{"n_layer": 15, "d_model": 96, "n_head": 3, "n_kv_head": 3, "head_dim": 32, "d_mlp": 384, "vocab_size": 3126, "activation": "tanh_gelu", "norm": "layernorm", "norm_place": "pre", "norm_eps": 1e-05, "positions": "rope", "rope_base": 1000000.0, "rope_fraction": 0.5, "qk_norm": true, "attn_scale": 0.177, "bias": "none", "tie_embeddings": false, "parallel_block": true, "init": "orth", "init_std_qkv": 0.0645, "init_std_o": 0.0, "init_std_up": 0.0645, "init_std_down": 0.0, "optimizer": "laprop", "lr": 0.00275, "beta1": 0.9, "beta2": 0.95, "weight_decay": 0.063, "lr_head": 0.00247, "grad_clip": 1.0, "warmup_steps": 342, "schedule": "wsd", "decay_fraction": 1.0, "decay_shape": "pow", "final_lr_fraction": 0.0, "batch_tokens": 8192, "seq_len": 256, "doc_mask": true, "train_tokens": 94180000, "steps": 11497, "dataset": "wikipedia_en"}
Each number is 128 + 32 x the weight over its row's rms, rounded and kept within 0 to 255. Layers, rows and columns count from 0. Numbers have three digits each. The size before them is the row's rms in percent of the matrix's.

# up: layer 6 MLP up, 384x96, rms 0.138, rows 76-107, columns 0-95
# down: layer 6 MLP down (transposed), 384x96, rms 0.0971, rows 76-107, columns 0-95
up76 099:127178079169140119170112082067113112091140140195131085068177149101132158092109117125129107137141192138110120134138156137076161096068104116176147131072148162119183172114127146138147112160066155152160133139125159080120133132188102136176085104089125079177129149149084115113134194167116116102
down76 096:088112163157071086118107150168182143108188071110105120145117144100097132190099139133142118098128147146082179147112128168090171170107095101137099156147169102117093134136078169102102093125143191125159129114102103121155129148073096144101115132086179120156178090143081135117067159222150132151
up77 089:124135119064120121111042172156164147129069213155120110103139132111029122107112166155123118122156126125151122080123138068084104123133157150156166157073108106085152201132128126163071184128144101133100163150115169105141180169114143090130128130116136105116127180130118129110169143145172175135
down77 078:127138157177099086106158152176074138078123103158111155074124123107135144107199118108107148086082162179181095182189070122114100081086174124110125090101136124125127131098138126119103166160084131123139134110073153130078130096164148105148115111149126193135126096123140148130160079114167180214
up78 128:103107130170117135173120144172102146130156131163136149131137155076100079144132134176163104118101139206151112072101125077109105030110093190130179163104131131115090139139141127184118091183105106138135147111159183098134085115140115205164142124111100108133169038152170118140128133147105113106
down78 145:149156105162148160105123096141080173178131128164081121126142141108084103087124142135105120163139193192127097138123131114091215126164100100095118118080133116164101150141106097088138112128097147142120166114118160147058087180116067062152188115118067167121139093195151129167154127144082104128
up79 115:158140127128150113145139112129065132176168146166156147138125110138108121143109120144064121169124102137061148025158102128170143110100083179090113135060084172124158147108141121178116094116111117131144135110107176086176090096113113196090130131139165092076199105170130137095138095151110089166
down79 110:162138116143118111096126152139162100108136125102119103160208141114137158161151158162145127144124135151183108151118074128120125163138125109112114167105181105156073123204124121121137139022114112143127109145149109151112148182129153107062072063088141159129111142051137111128161128064131040135
up80 004:149123100159114100176098158143122136142046151152191108113133113194082113190173105137132127078103211122149174171137141165111165145144098127187118131097144148148158102108155148129176114119170087121113094171103069121180137182135119106059103111195123137146123125141130146162165145136167163150
down80 005:138129117150129151094161079120089150110180097101096157122142101084126110156057209100107146160097094150103101054129138113119071064078172100126124113128102158129107142101119103130115115121111162088137108079097185212103141086107112133161096125063117120111188145119108083128127105145064113133
up81 120:126122103137150170178116150090105091185160131157148117037136162173132091122102146114102143109122139190163140059106072106083103154158092117135135150165154099135109132059119090121180171125095120146109154139123178092135107122143116120159126098101158113100113129183074191182191117156093117172
down81 114:103106193117116102132121143074073141161177132057142160099176154105134141144171117087138136162173140147088074158074167149108184187188133140092107144129148090126129171118083133099113170086132150153079141148121108074145089137134196123100081101080131091124165166145079126102128104163103141137
up82 115:176091154112134120096135144128122139172126113129132130177195121164114146176131073095050116144117137162100130112100123064171106126123107080132143204130075140097178114074104131120168095116111099092206209141116149116168137157176111111144145063080156126138106102126133112122174104132080158112
down82 102:097171101121152150149133131068098164111175181055122120108125089100108144128143147126147087198139138124150113143143103203097155092090155129077061141160115108149091130102139117129118113169153127084112117149100099090159134128143113185228104140139149115192081126131114182149095102194112148120
up83 092:100172153117138124112128128149079126148136123189131089162171164147107167116131187143097039146106104114063130094117157144093124050107148110124083102167091124101153180148120138133107130115094130124111147136080158118094112055158123145185136122128187114127124165062125124066081194169135153114
down83 096:129098080060160111151067103141131118105146173076128185149137168107138077120121107102152116123096164169159104144085114124110118137157177189106120156144187162107123071174136124119153097180210126137153112138155131152071134115097153098098145131186097143129085168162134101116157069131059160124
up84 005:177146134140168142148170137108120125167144140148155161133118196079136156131129193141168109155175150164128155124156158132146191119183153185157132164119141129143098189126202165187158207149112170151143167082179141127166145119148124118116159097149109136158156174100112134168129172177132125188
down84 005:076112081135051158167114099110129168149068114126110090113084113192146110145112066116086102109116144086134103157070110143154064068082097103096154083120131105116137112081079082104120080115144130109113099153069112155115127139103116094103119079120140107107086061184131116105131073105124129119
up85 116:054139093111071132152089087103136142167112114170126087108148149153149094163118154182125084139139197183057142097115044103194098126112107151123161141163117127137106123160121079107140130101135082148140114147106148169071130159174129156126146071064134172139118141087097172113144118167121161144
down85 113:174187092143152169080166086167187149154140115154105146133115109177166147126062136134097095091124109124135151127124111121184110149156092127146121105128087088040076129168148144162117108137037123144163145102084133084125098160126090121162156124149143094097175108142081111114140139207145099157
up86 111:171136123137100119103124157136135119130073100090121104175115107145097116170113148182116049154138129153066171080119125099151150115105154128114161199129151096128120132107085119145124101162098118139111143179129106122107168176155089116161102079096180152118117116131096129190220165126061052089
down86 130:157122073086106155114099137145101194126131110122157150128123136130141187152130116068127154122158143118126134106071155102123103168124200164081161177173129052159153114118181191113171151112195145102136120082117088125117141087140166088124107105125143123175120095103085106122088137044104163165
up87 108:140120167146184157190099123152163108140111190156137147108078129177121094109101148150082124150166137150158115114124090063085147116151075128108190106116144082137168172102125171148140123139123168052073104192132131088141132148112067090118107161112131127113140064095135120111125094170105139204
down87 114:162129107139185111139164163131122108138102188142139121140087129156159152105116097146122098118151172029139119120157130113135131152123140119097117136207126119126174144116131167127081136196148149072109070116106158124174159103107101124091144123093111099100195127118149166083097127234139076078
up88 004:078119123137140152186058164135101145113085112127157148132083138132163101116178126191134157092128144118142200155132116083113086140107155143185112094170097101109161125111160093098138075113081093124177138089130129151097137141171173153083123163090148152153057166162133138141142121074116212163
down88 004:170125110096131036074194109153138135098147154087114148132187090151090165170104148111110134129106098114069108092149141187112180138108085092134127153098178126160123170123153151133122163125110125129109072152089099074137146136034127109091123152148171131112165101104098103115126194160132113088
up89 118:144119093105138185126128155124117161103105103169094093128129102128161128096124133191115120100140099144120168058110100069104176154068123146060167105165129122063064140093134121092210117178106065095146140126112115150131129185141172131110132070086156151113122153098137141175134165106119077101
down89 121:090066095130118128090077081127118105097122124053137149176130060107198177167080141149148103159156159137124120127116127153143136126166157103125096148093110108163091090171127143135107168071135114166142105104187136101085082119176165122217137135158131165127146145151141114118137184058128113101
up90 114:102121135109089180146095105173109162185175188112102169086130172142106157109155129107124091116165140099117165103127140090117121056123126181159117076106044141038152104062157110177141149174117153116118157105116207107125146133130133168149094143103135151107153115128081141123152140131088087115
down90 109:131084111121075099152163144109176148167096116107190091107144152098151139100136078138128169141136117101157163168103088163156151139220141152115151174137114102121140107182109100135128077118185101115128077088105153225140083100148103122079079119112118103100135129131193081127085173146129151119
up91 082:118127130158090164201108109138151116140144129135204146116099139151094131104128090113176176177139117122157125168061105151127124099138085165135149191126105125128131129123167104100128132144200179067167085171040127089073131117189136155115079119077170170145139142072124112094103127118131144123
down91 077:122155124140126098121114165089093104147128081134096118083154137156179163148107127173155114117178127100106086083180117144182179149096118118113072097121166169124086098108127132155122137124071116177171112090219061161148200105124112104135149096145078120127122065172114131126176159145162082140
up92 083:120124069111108101132118129095064121126112146110174182097120164085086167128089188076181128073092118147076138184133125105186158105120156175146183165093171159116147113105087118150107139094138053120142154125196159087140153147190129167156110125131133113124157138102120129072174161151139144117
down92 090:137129158147088142167178122123165158126183099094118064112150105171119097150151137148130140119165157112131102046155119146037116137105102105119138093125114132166160172119149139123158099177159158083105133144114069144073092104076080095112143152107158136155138112143151135151144088234143067133
up93 003:135167123138174129147122169141113121121113061113162144132102173135149085021122148156143144121192105109099114114064078093131148149130150066135099149149178064120137123114164156121135145107096137109143153129109144088073154139083174157130155083102135114178145122097051125117127127054121156184
down93 004:098078123111105100138147074082186148101110186148087192120156104156086157152160114106134080120153134139133161168144135177170129131098166128113156123093154152147147107095096116147098122171136067175130130124108086161155110128112090111061131217146128166123075083090154087156108109167170132069
up94 109:160125103127141148132108151134133039146118059142119116122135075125154130145048097181162078118149151090158107143132137120117178127120136178094143160194165101101135124078136104067140118140212141094181132148152134150124090150163113186076094160090144141132163108110168117168091162162124083120
down94 103:143103135106161106129077112112149164144164188095150178146113137100104095120174171079113204118117086146113097137098104138172163115204171111147137065095112157155149145205124088147100129078128103083090119113073198080102129144185127131117154105093086136107142140105123149103147111085166149124
up95 114:120100138141179160112115192097139153145118037145132129088129133142113048086041162103179128164111145195132065153128092126071176066144140112148123163088132151140138127132122092194157129118087114091119119116115123130148109150125121144095130133154161150161209137098162089152175139121120129129
down95 099:136205160115135175097105152112127090111126157184096105152095125135152165130121123134128179172074124105144148148089103178122129134118119145104159116116165059160141102151079157163136130122107146113147076095121081138121093178064172143101106109135082126178160058125090196147143105043113171141
up96 112:203135105110109125126143161123100122111118119152086119118144142118094078132086123147131119127136156132154104122172091110141171141128103190081105122153090114109117151133151145148151141121118066096117123192185167103163107190166109142048168162094131087093132047124150112230111185122107085152
down96 109:097088150100123157115097138090112160173125191145145096110097141135067102114123135115144118057145176197151146138189145135135131134119139149134149079123175194153115110176080088174117129143153163120131096122111096108067128069121139101114065171123109142111147213184085105150108096098143174120
up97 095:133137146140138147124087148096130124130170121125162123110170118147131047170083190128076138124169149160122102066139138113102083107091089077176157113068026176128132147115136152188103101096137135069151099158202164127142163126117078157132176115119118134135133156119112098126130142129056118131
down97 092:130137162071100151109144133139137148119164124137146140129112094154152139145098151059127176137105079129124083184140193126171143119152087101108087157127187089143153184138148169100105094149108139059101136144100098097087072163105203135159068120137117134131127145097179102040122144146185127155
up98 091:161086125148143119167059107143109149120139189168162157112131145171053136072118164078161135119160152136110173111149114095144135088151058149131132098106081131095122122143095133121129148138115126049193129152109137136066132140150122146093124136035145181120161077119185144097163161146096160126
down98 129:152105138139154167146078153159152108132114134205139111116138110129057118121120177135121121126144165175137113100072067077110132044173025191106144131118123129099140132113130104125148129134105125066149139185170125164065097108157137134112148127144188182132135089082108130162142118176134136145
up99 101:133127108189122155146082137143062130105104131145152083122163074106119100137068102156146100112129150171089101127184114080175174130138098125066134198136166180088115147106109100110167120137121130084114154128138155142142135167127128114066187123158140122123193181104125105079120192094133062095
down99 102:134112146112173099094121142144152105194164106171092170084125119152148129155114196083152133109130097106129110087082126138090157119144060173165148127076087060135112151143094146118122169149173137166137165128120117160089113128114119157075150167104107126054081128155158179221158134096122110100
up100 095:139176132111116162154135104176097128141143117152102134109104147117121091117134109150171086152101145142093166165128114087168154099233141253131109142123098127121099145156108123070154112130136138114119102142084119140158098147225120137105165107075095083160174088108134112101118154104128174089
down100 089:098153150153097126153084175085175118157131099151149130121097128106193166177123137182074133121160133139129101117127137128109182095117090092180139093113084068129115147142100095112103127102164154133139166108187137172121073092109169071109088109121144108181066156131075114141185192143108146185
up101 111:163103138100113128086121181169129084103173106191132131116190134114114076144158158112093164159166115174121113154101100096131109104118082132162171161059097109092120163140131112184101101185122126143077160166159093129138141138121114123119088056104180100028126100130126104106163117144163136169
down101 111:114098145040144190139164131111064137105130044184085129105144188127164186185141100128132093093119147131074138116160140128084148156123135080161167135130161190147135084157131110156135164140102094068124106141097153160103098113129200112125121156094125126119099174122125130147121108169167098092
up102 111:176138083149168119077125142085141199153134151137140127101096138139093026156118169171151080143188115139138142137130123130140107067134107130081124138119147192058125138103117107155115139082113126103127186155195180135128111138150090090160123132043127116099144101076115114135160173159131150140
down102 107:088125082144168177148124094076137164109158060132145178160146126097179127144114098126135137070137173188174133205151162117140119122186121126199141140116150177096106092111100086133097119124088162177040076108143077132090108161102090131147108148146099142128135167155133125111136118176133118137
up103 100:119180041097092122186077121150098110131119184140151154096180177108155171091118110119148094105162101168187089143115129140144123112226106153122174150115154128111108159114174089144157164130126126098151154091082127144129097131108155170145123076164138115081138158129126120111169111078059168138
down103 089:142118163116107120113145126083120160119142115093160093178069159136103121150141117111201163158134134148106123118040174110178154149148182088108084105177140169141204113089090162153061114099136167154077106153151109122083152108078104163095148156112106125104131158129116117043122109164159120147
up104 130:138138111130101197115086116155037106166115159141124125172099135120116111135149129192124115169118135167097076112098084076154147100104119151136122153113108160017160105112147068145143069183079123082068141139145152096155115134167155156130108155136149131121165131118166172096184149134101132108
down104 129:084114109154104133073131106164110121140117042096158127143071122124139099164082123099128154071105129173073206136123151157143196146163097147099109134101140160136107176134139128144147082095119184065108128150189128139130128152143180083135107109156142155123174184087074114132140085172103166117
up105 101:180124146177152143122125135141071172094137142213149164086107090162041094147089147080130075115111082154080145165132095096130171108195130096161099121134142153134141133153148095130160083114182140121107133133114162098125046152126167143149077088149108164116067145121153137115174142127152122143
down105 106:115126170082160129166168108071131092141091095103154102106133093131147169116155086125105145154096140074060129090172123170146133175150127187151136101186079116098071136153115102141134149118108089151138151137189093126149165144123085131111192123163148063146138139134111155180181134142067152058
up106 102:095119147132170144163130124125096130148122122116141137115107121205071121089109122112161059118096170114144072119095119041104126099158139162196134103140132086099020144225119111130119139135135087085130081159167193128110118129162147161155099120121113137113152123135117156126130153184157132157
down106 096:111157188146233122146100150139106142070159099163158183119111124129123145072123119119131120158157098145066117106110181098151091083142094086103103139111132156124151178136140163138124127110131197149135170135154126237086130153098144124106082100149107098147118161144081092078139146158117109087
up107 116:077137108143140168165117091121146092140169120124135115039139135112092165166085094172076110104147182148155147058095123099088143123114084148118153143104120108125151137174118079205145130197149077112169141184134143113123140196112169085124102121168129087110115126132100100127214141132132144114
down107 110:089138129078125138146156135149107096139185131155142171074116133123152121209154142058087172100114150205102149101117150157105074116093125146129141169172148125132144138159154136073066121126109175147112097098090072075127102168142167123088149189121142150155128144115103108094089100162191096088